Weights of a small GPT-style language model, trained from scratch on English Wikipedia.
Training: a variant of Muon for these matrices, 200M tokens.
Each number is 128 + 32 x the weight over its row's rms, rounded and kept within 0 to 255. Layers, rows and columns count from 0. Numbers have three digits each. The size before them is the row's rms in percent of the matrix's.

# layer 3 MLP down (transposed), 640x160, rms 0.123, rows 415-501, columns 0-79
096:142129099145142133123166164096121117074146134129099105173130085133142126119108123118125192164204148065088099108165122089105169141151141124063137063154125122071208087074090148138098116108150103111114160095142111145103102101171152141085180132
097:113133123125135171132082107124159147122172152120083090161111148118140126146175092079157154165152116121081127159158134085094134136082184130107165153111109119193079068156104089080084087183137129099185161066097114119123104156157075159172142157
108:132078138166129120079144136148148100104134138143170149132094078123079149150132106160120129090121099129119113169118077135063190090133107078130132073146168139104125138112151152106112150171141204161112119110119090133142159132128121120162202156
101:095115121115108097098152116157096142124093100141090166138124130120138150150177142083163173187138194072083158118169214136164134094149103102107180157098125147074141125150140069114182113085155164137150097139073125164146118157166108108115122129
105:159099072107119126133172161106168106110102096144147111110116097095180122124155080152118117158139089154078105142170127157114111101178156154140141139138132149123097157129112124131158107059125184085129163109178117140107050115136122162113126149
099:205159167084140092157126099125116117123107116139117130105148115171108139088173165156149054112128156135130076079130140178145103110139173175144109089091103139137117154137109092108116122146080180092048125129131158182135117118126095117178162168
103:133108132169133068110130093126108181077142076100170090131150125156166188053076120126048132209140101184110183117161163150136117120105179107109155093118146172091103169128137119132159132116135111142149173128130145117180155151096135086109198175
107:188123111130136092097131152144176103138104046224095080141138135112119131087090164163074188094104075126116113158136171171100125133140110111135140077079124163132139137133098144154127155128067068123157132124169148124094111133144145091147102101
104:154171125113165146119103095163125079146150139099111174145133132120164170124128115115122066187111167176120108127105123138162098140126095146164137128160117142058210138077135091083133103173087166139090068129164127141133123108156130120142129099
099:161077071138107112112132115093124162115117149136173090190166179146138121152078142164117072131125069082117095073173144197121130166073188170177211144123139182128125159096140092124153192122117134102123133153107103118161127102150098152103063079
098:158070112112149061158131143098156182085122091144087106184174032130128139156117088181055169139116151145129143121145173103109154075134182198147150131141134143140122133071119121146067104111088158117106172100119153154096117123108117171130150082
097:119208174085089120072075094199131096068059162141134136176123155093140140100089138108136085151105107062094110113107140139098089131139137118104115150154099172164101120130136133122112187129072146143096161112095125130096117148090152085130103046
109:189189056132170113149154112115152071067117114109164106156168059113159093158134209138160175098088131101103121111131084074153108152117148143165144140173084202101099110170100100150115118138098146123152118083149122112146116128084141163194125166
091:100084161103099110124154096114154100146169136122129061124166121168129137115134121109114168062098118162188155100158108086124093148154171129134144157173157172154120191086139131106160184057075070165130102144137127164117123115145155175085189154
097:137121094171120173161122124126097096132099107099106132100123125164191095115122129144149117142169135082163184154101138053073120087132124195116087122113148189124157123186093127148101088129186090109128114170135132077148076115193129192121131136
106:083090079151109123152097123116173147151095137174103158118131144154151143133146136107091135178095125145088149163114150149164120134101132122101133087174160131135150120189109105136115091129120134140154118104118135102146134191162105096102062143
102:156097135147116153109184151187104123164118107173065149129130118145127109172082112125154125067128128077147143143146203111071108105117103129184181175144048156083132071101124132067130179147163142115103111166152079143122107187146093100092132136
090:146130123171117094160116131062169136152147128123146153109137115097103131092067098170125110122110195096124185118121179102061082157063182068117150150137125118120093139129095113083176134168151117071152112149151164121185129114151145081105119167
105:115181135194148137171132158089153118136148075155137117110134095158188146156227114174125102164126090097133119101142131145113085142102111114176144170170098118093086124132083122151114150160104142084120140111108114177169086140126162036107171123
097:115075124154147117158091130189099112060144108136116090060098134181133127124076099088146129109131133115133108212124127099107161112119122103058198171154083110140136113120141135159142138126152070060112120166155159104102144183145135118112163105
103:093068052113158174115134199158080159123198100095132142111132100138156151122091152079140097106137149172139110150143117165165075163119110160148148082170158119160153136162140125152114191098153141142128139085132062193107124157168147117164181144
103:153122075117132103141143196098160153132128161124114131077171107144083105128174105112106130138084161145092120099118122172144143126167100094097150105098134074158153179140091158129098141128126134147097155151075132150092130147094126170112134159
095:182152131172123117125130089107114070148123148117018183149147081127097054139105160133133097090100118142084199212149135159130161072118164171165135171081142143147092124111138150061157151177157097123189146090099158108184159126080145100137139141
093:142106129138132158091196255138124136174065079104121127114121139115120123091133140102131110140145141164096128127162191158114136138173184131179090191103097080114113153161089122072137118084147160118153119091094080112116112119131137103156077144
097:137125071085134187125136119101145127143146132097108093108114132094099155158146096159118131146116112112172136146167148107142120097093136100150127085138123148112071168128086191180100154153090163173157177089169143089134183166075083111111177157
100:151150150145138127133080149153118090161127121115091138135088159064138095127073139125136129128084146168118111118113054218115072124121052144134134115170117121059124157125162138073123118158171128164059136100074085168111154117201171142094079117
097:106119089051151088118086122101120124099106109161181147157105142144100103140140124164148091116176141127121218159132121113111038120141092141109127135120060152124155132178142120099147147166118093156188154107090130074175093106090110140095157104
101:057172114066125145109114112094082091090085150169091064143122178150070117115079155130162136180122097138176164102101130077126094147135143101131175211093109131164126116155120136158072152104119105101110109137146136161170096117116150149145158145
101:096086155084151123109135136123172073153172045175079169159155154118109092128124138158141173159161127136140188116097117088151104159138120101128130163183158161190110096106151134103144070092095095119118149116143107090158131131152144093151133146
106:133134106167105133149107153125121131139131107093165154136185131142125128075149135168101114156103106113151163092173156109129140128085131093117131120100121131139104085133112087117073147153162108127095122058174187132136120121152106131186083129
102:107103147136166091146097106183090140100099139132091053119178036155149147163167124125115126147159154099105120117139142109127155103124155103111106155098123130154090130132148106129104155112143149129124120144152130177157092134130130187189163126
103:183075138103202154125143103116148120087175090084139132136187100132135124128121118117083144205114185200093118108160113101111128111171147073154207049163191167124112069115099131162090136126157158135137100155126126170073122122149104108099128175
104:146148114148144065106161124106109170129081139195106068122153141199123204179089117139187191146118122126152159136192163154130141102080111147130160125119158107091140121129136130100121088090101106127115176125136055150129125132108046068136117135
091:055168107138102128157141096135157120111120134165113176120059131144146103138114085147154100081139104119136180103140058076109105122161161070103100115173125120162127183145152145138136141195139195167128069090132122104121142081053107136119128154
101:170136127099103138097143095132029144064143106132080133119073160128108091168119123157117142106113164160077121113147112118151141140121142115123085111132146119074151128113154148163083159070156172145116158168172097113149138075141099077158084076
103:117161156138171142097154102089080083130129152132101035121129131145090081077122141090152132122114105140095148114096086119102096091159154118156094161172133127172108154078050195093170153109178120190137119092155156105136107133140091135107095111
103:132139133120072147118110134092103116167089182125151155167148191130050109115119097135139133101093103136110129119206132125135121169183056111128149102103118102153066077121160096095152084141116153125142128192118110139117175056125136096123184142
098:151082096109164098097095080104109095114142106135142144117165118132184104120105115089117163084138183091180195126150159142152138171148096130118148133145107134143124060109161089088126165159097106162112106112116073149107142089169129130077168163
113:127119151167167100119131131075093156147161086144125129136180079095141126111154097119128080135120191153153148171153105125206151119137143154132121166050117139116139141116051093128121111165118144123095147142117106110166114074153129163174160030
089:096097140094104137133082091116107091071174125177141037132056122119129118110139113132155175132098147092103103150095105047082132099148138163128131164085150126174140170111110150155140158185145139110172099134171147143161149129121179083106193131
105:138050059166150086116115161114113140128125189093121051111154124116149098159132146058136105141140134177117127133155154169118116221140100073038095145102133090140167110106113057162148103068161118151135120118124117105176132169113127124115183138
106:113126138134143118040119130211149075105107098168155048139073126139115168131157105164167139178155099103157148120162120160156139081120107087138067098141169101131088111133204155132129132115127129130115174144167160114136131133083173164119134143
093:119116130115132104131125180133167141094176162112093145119162130139088143121144122132102113119101122129126117144100134132128170151129079102111170113078092079038120155109167127109139138170194121104126150121146154081145036098126166063151147182
091:126119167091084142164120145112147128114128165073170127108117204152100125128178087172113105106165148178107159150148141124169175123163128176099089155174134135100103096134101160108134099166118092096134217179105120139177152165167148127159120124
106:130123092144140166068149085137118124107169104109101161108104093106171139110104143118154196154162150106131180139093130196178177148076099188098121179102139128155134092127085061150174145188093136139128061088202114164124109106142136098159111155
092:222068181110128137100056184155140134147117106186097133172108133148079116145143123124102121190169102169129118148138122160098147165117095097128094175151128183133140130082151163097116092135134136067158118152139120127074105121124134139105115122
094:177065179145106158175153176137157096127058087095150129060194194160111137075124141137108142114142110118125145106095151083178122111125058181153101154112146109089118165150170129057117124069137125153129209158139137101141144102168121134071080115
096:157139142166156103148134091085120154130207134147081138123173166171102145101124080060099091088096127075100131103135076065068106099150150141151105151182144174144113152133088115091088145092093150105115102114091166089147129181123161154128160187
105:145152113158142079103198136103154141200143151077118086121115103067142130092134138158111171096151140165160069199204126148036101105165101131107174055152158161178167146128070109146171130087135090128136078137112151158120119138155133139110093101
100:158177105131120062116161093119106178105096113108151117076119153176097120121122121116124121112130119095095088097174084151136109105168136129132101143123179154118126111074153137134173132086106111058116134070138078153115102094170124122156143147
105:126192141128104108161167148153167080079124131128134128124092165120109045104145132140109142185079138089126174176149169136105139140175154121131111147090111140143178175116142136111146202124185128148142103131129060083136032199132148129136129133
092:165109180128108134174212134143131114129129179043092064130072089120113089179159149172062119161168150143087117124115120058197187100163146135137086141170112176106160119112159154128160142138133112122103186145162100170112159118127127184118110158
100:125151144103137138154116105140184154158119149112117130168142141169213133155163112121142166118139103115088187193126077109141113110067105173134145138115131157157148111143159091147138120123109095130090163113158176170132066150146130189159104133
090:114109088176154100187169137145127121118147103124145154107061127107133138110107170085144176062092156149150195137103114090117084118159145161167115204082093124163100170100137139138080109198083174149147045166153078146171129198121174102109154122
094:123124142060101140178126148084112147095155163129141155145083178076081116149177180160119144219115113151093138150151112128108104194164089112133121085198168107132071136151103163172143080163146161161106138154112097095115145139130116096115120168
106:031141090128148124112141109173104088142131118137151082123107122132129172129178180120116120169103191197185147121118147117157116157153082116079083153134076104155108133127135119167076097182135153121189122118133151149133194136095146090108133164
101:147119094127114130112143133087094143143134107143115133128168124124121122102127174102114129081135141150096163142164168115087054159099129116146151172106162083123079149143102120068070192170069127101099105194117133125149109159115157168065114184
094:093110118101150154103146128137113130108084111075197099114130153123111106193110154153137126153149208096129183179186158150144125141120127091102091106126124089131086103127090179119118138125148125155077141120131146100090164175128175106113107172
101:102093103141151117085135154124180119133125152073111129146145142149137130136115190076091094126171201114123174123163088175156155102115124133125115145114107083133162103124128131111189108084143104123130033113112133161130078124129145115078160118
097:120119080189108082156182140144136148187183088118149103180122118116116100145091083135083077088110156150176125120176131112132105112155143122089137121128144090220159078105118160113097097105145119109086177118108117148113075160186184106141152137
111:115112086163130152157143144125160141088075093094188129104151141119084163119122119180108157120136158143140081181102177093083177128143140110141140161086112155095072198106072114146064162062216156146121118148185084104123123131141166100122092179
108:160109144180120128142078142123087109134127057229131124142156110119166041054165062172085113124081149179107091126130088146114187129162136090126108125160214061122200111147092148111196152152112160110109150151109084121053159165119169088149133122
104:105158079093124124149157095069151133104093116120217132131116115151167182144148103125151131127140148138113168114113131183115122146053114152163113135143164145129103103111146149115045137185097119201118126133116174148116128075117101129195154120
070:099131079097131136073170181137159111125096121140130120154108131135086114143140095107187165160042155127121098083164132128143139126121129138159139177064122177117150137184135090109096133167089187151132165208178133091142133133158200097102222113
109:094178163154108168072142131157118079124140146128116117116113127152183141117144124168057120107154110120132144171135153098129128135143187144100137094118078132125162095162129116124070170114121071135134124139128160151088161152124134102171174132
099:135139084112117125109116116080163176110122108095130097139160117134051142162113120142191159132040106127152144127176090102137117110165077142118162096171144124170132105106132138120073116103113135114140151145161119118205140111143153124080114157
103:156100147157129180081155132062085092097120112125102147089129074167195092102150135087132162140114186123161134120105133105181090143148087156082129144094186127137149138150115136141216106117104075120134149094161221099142071114051062147149163107
098:185091136153159190086115206091113192146154172188081156107137170148120161182112124112123145113180117158121120107110160082130111139116105130119148087083174105160151124128155142146111118111117118114163129153029166076122103118099157106152137123
112:069076125103119146133129136144113164084130117088150063066152096205140118094198127019139141131150171134107184087207132166087116129152144140131105076079156112103127101119143123137144157153099128132157130147123099104099125093122167096143129152
089:108195089130150100059097119147110173102125162105153093126180104118125105144135078174146137115155167202158098149151131091187047122109109145151108157140075147177118088097131155178174107152123175105145152112094168151101160097192113135126079142
103:120111118161162135183138146130101111128131129135076116151080054142138056157170089115122102125109125098088169116111142148123181059196144112129106151153123060125148101057115163124090149152134166097189127183107160099146115156177198093152166122
091:124087093115134147168110106094094086077099097130152094095153128174102105150157149126081113132127101128128092140164098141139111178112058132133113133155150114139115158113045059113133156143123190123129148085184093104182170111156101108125147100
091:092088127204127081160157111119133137144128132171096135123106122198094133114135126121148141116128113090122149154124138162194155114099183153112132148141081163195173086105119117077102056121120117143124102093110076184101151187157111085162164154
110:146145088135115132120175124081131110150119100085164187082153185101169099193177109132092097165143141130139142145136122035130113082113106168073137180154106172102141138124193161157238072143127155129078128077064124130153175071151104134133111102
118:069062121121124136143153138159136146111096084143163078070142154178127135093134133140135121066173143120144140164134136142136131126122086095180062160146099171154187193093078126116131127123129100109089154157122130109187180184130141035108140090
098:118144127171108141120112152135131227150128137100153154118127164141085159141121213122161186161057146083123108104055114093137121119074155110107113159134119174071173139138177211143116131172155151164180132119134201112125153087078144107057145113
117:176125100116129080140103112140145113135146099119131112118139071156071141154127121202118141053114127165185170171145146128122101082133102164120107119142093152096141177148120149092092126121082159152146101136097137120136082098112173162185086064
096:105149137055153136131142137090181084149113103116237113072095150185145143098133110099099110145126135134153118176141178115155118123094094176100073178109124157130123115153157099057159122122149108135108131115149084077149150069121163103176151185
114:134139186073156065148092119114180132118136103107162107157109138079084121098120156154147136092073149187128160124106138082090153071129119194118143113107142094135116147054173145108153116116118124111059162140181143174141124120106140137183111091
103:083106148143142097175113163082098192097091088159085162140100091121119135137082136147096142104162157164123140110115087135110129088061126093107135153132169097145107132099119102157159100080179113076131168136120130147074078163131079092162155089
095:173146095162178145155113099154137161125112072163141144157154130168121111152190084133175157147144134054204156105127115151135124144135159096106098191067073148105119183099169165097163119155097108138173162090131118122110130130059104118119127100
105:138087108117156109086127091131137121121215038175191123107176036190182078158152124121121111080203109122123152131189139087138174124155127140131093183114171117105123174078095118088091143054173105133106126118141101158142104166124100096158154088
099:193157130072118106137160102166120144144155103127128152125135162121104156182185145075132132173136154123101099110097122225084132164126116139114099135071090091125125086159108093117145099082114146112117186115114125099185078110108134127116146090
096:103090153115155081213194105149136092160134163082127097087138155120083101077131098132127100170109116088133134152093111146093090173164110147103046117176132204139125071162149032146152130083106136111042136096155158190128133091123169090125163145
098:153128092123150173056133106127129121104223151206141158049167164160105109139126133145148179139076104137194108106169145061176110138174123103122096061104157109130124148137140093118144114111180150155154180137114117104151108162111136110148184103
101:187153153098111130171135125169160114119130184161186116096154035109078153100209107158164196100119145131142130110117114169106187166100100159146147064129181131056149194130089116101128130145134095176144101104127152136190116107183120192077076113
115:114127099094200105145144143113202134123124107095089122074206124231186099068101129145103112178125109110120150113204111129125160115210091085058193125114109173119187155133177134121178137099141118138122234113103133156137133105090090141100098089
# layer 3 MLP up, 640x160, rms 0.188, rows 416-501, columns 0-79
095:108152209123124115100121133073127108160146118111118146059124121142142166136079127108112139097134128165172139114134152133104132106117151160100144121073156185107048125055159096144092122132176060163159159162118083138094059164115140091150109199
105:142121162160097147060174105164124155095151144140161138105157125109131123056101153084089069122169124106155145105092138097118088104131166075073102166149127159120120095137142141186113102142208109107179135117093145155117132112094136141075110133
095:137099146135125176110132137182129046163116204163127116100154200145117109116125205128153101145143178161093126083087164143129080199187133099143136199140106071111130159130134139153147130158141151062150126106101103176183102156143103153156077117
096:160130142122147104163140155107138162110107108136141148151112090159175119129137150166097106100116094080079156105144069152098130112121146105136069156180098038135127069123160131131150133117234113104089137133122141113122135103116142114127153080
097:119123122140123175096117115143151136105139131135148084141109142162079164189139122146157113126122103138171157073134095069118140212097083169171092149080126105121085110179169165147131160110188179103124150150055145076083136169149176139087179098
099:089150150079095127147136146132036133099160171100123163099107135124142143103075104187132149182158142152140187133150141142133086149105130136085159109087148145149202099101104094147115161086091130124062122173164087133125119194079166140101154174
107:110116115122084103124071123147129186069138178150207120119165177125100151069119084211105076080123150157092110119144102161154189144118057149123101122136159113034148137113170152137078106151131137150167148121143132087129088127124133160082110115
100:131133147108127168080136183102174097125164148141114142135163153164158144126105128112148067192089127137167121161116115173165089104137153084123129126128196097107142128062103094128159166111095153100159105175195124114110163125129174187118167185
094:214154060177152133098176081115136105154115148192122160165115180106125149127075177125156087158109111067079172103116137100151111132122137123107127079128137123140128158098142128149125163154167161059132202211131081115196129154123130127120106056
096:083132126128153171097164105145089164185144146097089150086154066151166171173131096063136130128075107149133177130104104064105143144140105127109138144163130131110133063176137141133084130173182140136055114208098077122101114171117131196138149167
100:139114115174177148180179163106126129131107067114070146075063177118085090104164136087125185116102097148138181120099152107132092099140164149145130116157183110138151101102095130125105132114132084106165076157178151106161156160176068123142103181
107:060110123154144105072108160164107102196100126123078122164092143136148118128132142118122109165160104100140167159094147148112163104121070155112107113095171040132071113101118112141179117082090064129094118169142142136145174100158140162099173131
092:138079115083153146143160107115094136128108147173155180147178076096124105134133128105078129084085160024079127162072100128122150138130110150162134110102149154157083048140132133096107119162103149143139117142132095149125144145158125163163096216
096:158178117155149118119169165106164099129109155111175105130087123105105123141165119171112113077133102179141128098111063105166140142145101167168115114147079148103136106146178127147112122116169143142156129132110129160152065138094128089162133121
107:107148100150129102108120108183089183140129150146153107144095124141162096111134109147112149066082077098153100099160106094163118094164174139133109124114133128118062124108143199121107171102127122093167104148103078104146175095170230156112190153
103:102135063115103067093053187111120160076159166131149149103101126125122189100107166124130083132124154126090126123127110131114166144037131101103120110121127116060141128110080138182104090083094147187135149099136191199152130088119129151158092127
094:158105055125139164155125153141064112129149087172160065112065111160111165149107132114176183146163094153150092167148154108154146153123096125140080147091148213052161151165103193121124089144103123138129135126108155119104159092132145150145132167
103:110093143117170122099098115165068152184109131106163153102116110106076141151117134164120117111122154126128130165121169160104144111081143156143122123165135121117126166158129046115186101088140159140137124226172132104103110104077069155222037188
098:135148123114109199187106108131087167133098149131109166153117141164107158140157151172114107087122093173157143088104110153167099103086055177101107076090131187163135110164102141101143135156129140171082136111068140123148121100087150080113113154
111:174174182126076084107123117071148175131075112124128107137142155115095104136100140119147111160129125153075147107163140124106119122134113124128123139113151118120080130196145155117109093098094150124160141173156134146148157121068160111126089167
108:092158151125141162118143155151148111161142228144086086103120080125142120069129176112140152121139108095122070151131168088109137161125136232119082157083176189135103063127140102133123130092125153118127083160076133075091147133144049100131081118
092:109100130162157037157089159107201116077112135179177113154161124119086136064092131106134112167152141103117105073184193124090180216121114130111069126134109118124117120151101141134098144156153123134133138083124094133096183140126149124133150155
094:101128112088106129151058168122135161152157164135195138127092119138139110080139083119112164126166104160119136137190098144113098139088158062089120112137153141088187142106178120177122043117127134149150137150182143128138192114027132117128127146
097:142145080132134141093155147161127132116101169098120120102169156150100212171076114171147133085117099138137159188135105138128089114078188115099119067129091164128115104110144151127163166093147087118116123138102160107153156149070094110082120115
102:063160166119110062147128142180142151120117154137110134090175170104122144076114101167109146137094132158114160072145168115115176147095139155102112122059135120030109152105174097158136124093054153189141130144130142114084122114077067135127119148
098:097138084079166134115111206089137136140160123083112192131086182151121119141130150155088160095146097100071097168120128104151128107143190113098122130095130156181173017104115191184131069189166130198118110136107123164153161105169109156125098147
106:139168143145082147126115149085085134212154123130114128141077142097139171107174057141113106110130069149150136144174164095082125119116131119111148109070112139125121133037118119113128111159132134081138126172172136123128083088212137169085132166
100:148082131101146130138075095156094180155135166121075122144138099124180190148107162170147118074143126137069109166106121150109173097132124112097144150117193111110192095119143180129112114068146164125106113046108155059121113097181150125121120164
103:033075150144084155137073122170154111085131098100159132160185156074145137094144100147124136090111154151140103134106139103206093122109108139133120136114174166074134126105128144115079109108139145097149139109166073140100124138156100081194081154
093:098101173101141179150107101115173101118120147157080158208159095134140173110109054123109097074119119138096141149090147117070175163106120181132100076080121105132116118165107108096102108137150151160094109163179151154115180187185104133128116107
110:142149173151128110098126157149074098171154169082125143088114121120109129116140108102109136111106123144231182125150123191100119175121140123040110112087212158140091072114112110187130111073128096121141142121100179176172109140089085131051132094
101:126132113101153136120208144118128049088118121115163163095114177079077116125174161097124073174101087134124134152071110140114116110081185107097128108134148114090099169164122111195111092197165126130128179126159154097140142156138126124085143094
093:119068175139126181080190150109152105138100121128144178076101100141105130113145148123098143185119147190129103135050091139129141108114099143143141113077158073111082142150150134147202128103151123096170118155140115157113083089132075128134134175
102:154069105163098135160159108154083161081101144129139172152112110163192134184159146076162112120159079153144095098147198144088120096156164178102135089090102095143083087134104084094177116158099163082159121170194115068148171143163106157065141159
110:114093099093116103178158059146147172108089174150109135148110147150098085095179132124175136209133200107137120153069111136116159163136131135149155110124103082098125152181140124150104082108049138103115073161189123147177103116112098102167098127
108:088150116149184118117132134128134142102148144092125138122149083144134094120094118124123147107155148127126134170062129154142140164092138160126084061158108139072212123134142146102139165067126092174126103087172114177100089139141138125137114186
102:105052151175157114086135154127106067130131113116199108139110170100142120173133145079057135105086143121118150107124128140117112067163108120118158083152089106122079135206145163051191102138169159173125151189138166124165121124102110103149142178
106:151181121161061161143140152171164118096194084162194108109120099101137130126101119119062121202133139172135130147173113102086131146172149100098178138161095080060111108103136085124103110123127183102085129108138142112186154155128101115199080150
105:135137109167114119106164124160104158187124164114142182155169122127131126152146129141096094117191114086118155134183131132183093108113184073105114096139110093109114097191130054103089155129105134129092155084094093114060137133140084154147116187
097:126148149120180166102093125141112104101107192196125155098181087053103119145173139121169071151110126134147155099152148117111105129107127137137170157118112166070128140060114210150092150083137113207121109160112097091111106092095083162117129142
109:159139051098097136117146129074082161160108139062153157077184090125157136035096093123160141114174060166172174066112146155158060107125144128083177114137161102166133121142131082091179064112155110155141074129101131078154129109156142137130080160
097:185129157128122129132140083175091156143100122092109158134136139139127124185151176090129128191097104116122160130133158136092057104140162128105078173088116135154175159085101149124098120101078105117099106097144108197139134059178113130114137097
106:148168127134165108060114088109152138110167112150174141109079125140107094102082130133121068171177121168121083104148113136151155124067125061129141152120087158107064163084123144139096133122118142088078056110073114134150138063129107128140120134
100:077114082161137126148169122148131164093166171130130161124167127091112138074125124088074130149185172152149127134141137131207164104103136163058149128140137108098115110111134181143107184190123158176108044061147129136090107110165125167159159186
103:105145125112121133153138086077144122135125136100120128158142104119123129058143178119113139100109108157148170080129146174137084130120173141108105068123108109090117119176124111165095168098116123162112137186117108103158192131147161079119187130
103:101154086144158157061149109191127195134172153168147113175079062110138152147099128078126117125112136167140141134172108146072137108122121082091148122070099167162139056055118105120132114148111168132132063134113096172166134160105174113127168148
100:125121142155108159076137177078080128123090131120150111157080069152089115141095136123064104127098119138095127122115177151157109182131136115161105102166174105091068106151145131145130131182123149122092181083140163174038143121130167124139129191
109:063148125138096114126080130190130135144094104129166144130152109106117155208100105128164207164157140052096157083161147118146104110064160119101123168131119109096089116161165125150143153195091114098096066121123122127125181108068102162161121165
108:122116117149141116129160101156137159152151137095135126161160085087142175148187094121170136153113107119122129209108118045073101179092116133127155106153087125099106174186135118106112048140115156154147111174100184170103124152090136101145142117
099:159186132164113146175129147157098146140133169153086098108137116169151141115100111173103166147107122206088120118112099117084146182095143151148108159058060119170126098106060119168138124112126133110135128142145120063126143169131133103128126173
085:161048142098114099179130113139121096088141238068125069103111153177167067094112140191116095140119150139129158127065158103131178091139153145128127154141112120135116142159173189120159146094097145154169198103143072158139080128118137121099113137
103:143135101165108140147121122106179111084191144143148093131128086105120097059085147135123143152152124121121171151170135131120145140141145132144119151155146110129127155133091167103126111161112185083093060107092062059109148111131081157085087143
094:138107171157122174127163119119089097152152151107156149149075142154095089133138115143082114101152115160119166090104132062148137165175072125116119145132112122172133119124129176171107111090119139163147140172101131116130111085081100123133133106
088:123151142096053137163124096178104088139164147103111122071141107185128160130134129181116151158089132122072065107213125134072098095108125148116134052118122134114072140118128187124150098137123113153152099114130174124153191110164158136115138174
106:138172130174120120156115139113133088150102065177139175130120168133077167127084091140174146146123069090127155087129050140108127124145145154105089075136133040115141127152088153146145178161128126098122147129063140128088090174117128138069178138
104:120164112087118109122102106152205131092116143124073158107091103090170128156136147142153078087096144118159121111094129159147140112154191149097134135104131109134139127115125082133180140109127129166156082217150116064161123147176136135182126068
102:157157111122156107127133110145142117110176115154174142126159106086144142123161125138106103132135074181070082054121069167078145125121129139157149095136101126107152195089135086056168120138144112136154080158142098163075111151153086169150132138
094:162132132098059167157108138146127144116157138085176141132065103116164149123177095172169112115114102161134103115120108129154123094156121092088103160099091160155188125207150153128104118161128135096138094194152174100111082116111094151108120148
102:103150169063124136139099143143139140100171066106104145138128122113148197146121146145135111130105146102136145111138091117144091142110164155149159126111133163113112111176129118108071133117170122155156097135116123145101077098130140051177214150
104:149140117180087140131158116145110129154142164110166092087083126152089101108051124139137138169127119103107143136163110069151102114109106087105060190131097162143142125134161134122134123150183091048149066140184101179091133140139117095121113151
097:134187140192164070100167108166104144150150089182100102100129149124139163102115113142100119113102098065167112100123139153170164099100160153194131110119168133112191093125069122078170117174089071142084154165068106085079137136203129111160132166
099:120193140150118130155157123142143093122153168098103165106147116137136097157116128101099107109120094135128188087135180163135095163007207117145133158097097184089169122122091117081128188106106114178139104163173089102141153126178179130181129124
085:124121192152140137203084114087133166128153152155150109096155126107090097102136150137099076122176136154115135191099091143110152117128149100147096100167066060126096111120185134142141126060142138105088122140070149113124099170086103161173121090
092:077136136135122213083108057073142095084165165095129134045155142143199088083130137126166129162150124137122132181121105131149119121104178140132102109134087131094082100200226110106093149125148155093206101166079178107118147126146147155148152134
093:166133091137160134190097087112178053111121095092096131110133127195132168131127203143171088157126162060155169114129106146112097075173109154156152147113155093152146119123194109100169129143088115047162094145105154119129104123172059128153124133
105:150114102122132123112097107229109161126140137133188095137113171130138139163145150154106095126114116125111128124192155125075101180091162075126162116100098149155132084130141118168099138215097183096152134088114087100115144144149204129143108152
101:123058122128185066131179092130207136073140157178153168154138108110099176173101147133207124142072139135111118143091097087133080101129137134145114160113028118106126146162137107101142214146108133125117124183095135132106097108145099161178176161
114:124137170141185135105050104106136101107186117134082129127110128089164116107090130122121118145151147137127137106094111116162116192175141124126138165111135122114093181086140114156127092135107122112122093017146113138099133078080129105110145063
098:185123151149109134157121151109115159152148162118116090112086120109089120098125165122078094130075136080110147122108136135105162108161191105132137065114162125088128110149131119093081099119171147193086132143160136151133066110091142149140155123
101:133160106175179155148135122163134160135162102117101158096148110108140113100144112114159045118106126130063136076141126113120119071191134134146157152174060142131098141146109101141106133129158116110198141099101109196138198162100171136070143152
085:140142100092054137139131133087140075073158093147167107036156131186105070095140139099132162139113114197145100157160095152105137126118100153152148105107138140123145121099078103142111124072111164134151144144147119128149195161195154141090129160
093:129112097067169149077120121156106115152100150152150192146050095070175123135111087154080130169137135124122098100130143080128081141171079153177161118144139129078103178139159144105104187130174081129159108146103143054110078145093185135073129157
103:160100106100105107109141130117147095111135165106171063116138155114086128068107132118157164118151120094140112194143091175098138141086107122116111176122156126075115139134156178193085081111185112130148075088088136133097180167153075125115098190
097:097113120159116093144140120145124130116117059110157146104158131152148109087164128132140119084135150154109138134087137114181140117141142112107135128091097127122181086106149064096067108128146050062138157163156097134127120136157105117076060139
096:148092104113150107159152100036100108133109131100071120155133105133148122158109102090150147160121120146139113244149182116107042126125123115122144104153101142138140121181146104165120128138099110131115050154107113067124178149133167175154082106
105:136140176126181130157067105130146108101103144066172129071141121143144112104154142147140087102168130108160195139102148119187159124142094123099142136104114171055112117146166181072152120143134147127101132128132129094140093138121104148132161153
095:090102134140112165189099114141108139168188098162116174148122135073087089156114130160131062114199145155103118097140116135121171142101134110131131147164078130205162089157124132103148116168151124147153084080121142141127099115104074139086146115
112:087162169131103147155152125153117187108144150126102099174157091130112120105117160121160158102214130085108153015097142163081123075124118158120142151119135205075147104078186130094149087143141101082113100145124164084182133092145124105145213135
100:114131077153177134146159182118094141134147128134179112159099141181109081100089123141074143160126089143101101094160131125131053176095108151122157136118114096113095117078164114185137098145189089138163095118086125146147145120165186177111193155
094:152158165127150134121134118136138126174112085136112139147176192078130165197125183120168113186112139148107105097053131102100179160074114127097046111130113140163086112112206103134144090159118137148079132152172110137124079081126165076137151139
097:147154158077104176217168125160119104156116150129187129090069113163181130083169166087089145125089069150097104057143146177165114048135160158150101107170092079150134133138111120135129151117175138118134111159174088139143114149137082101113103070
095:126100144147167136134119244132139161141078192173158118142149144135149190131139095128146156124174159208075092148076173026124108153141123129138100061141142123081107115116164145124108126128113120118120080141058147146091141099115106103102151121
102:113152184110098104135183142112081148089137152179192134133095136086165136144150194151121104075153098116101088106191160151178159135124129098073156176107098082141036135162137158140098159156160124134186113125140176106111078124069135077116153160
093:098142154122209151119131125099160114118115161136150169174080145083097136115101151131112102111104114137144127086138120108144201138093208187149147115087051140208114110159086116123126195186146079149097192134132153072145162160086097051136065126
104:115152134120112126103065114167161130135191125163083120130161127129129160151116102177110066196139104172073142124089072136129124143145128135147145110062106138121156099153195125143087189079152097154086081149038105150079149181149169084141150084
116:114147108083142166123080087098134195169119176098148148100115131151155102179065128113079148113118092131144145047128204124207145109148122086114154137080119110124130116141185112153098156132143184137122182153124131159138134102032096065085125145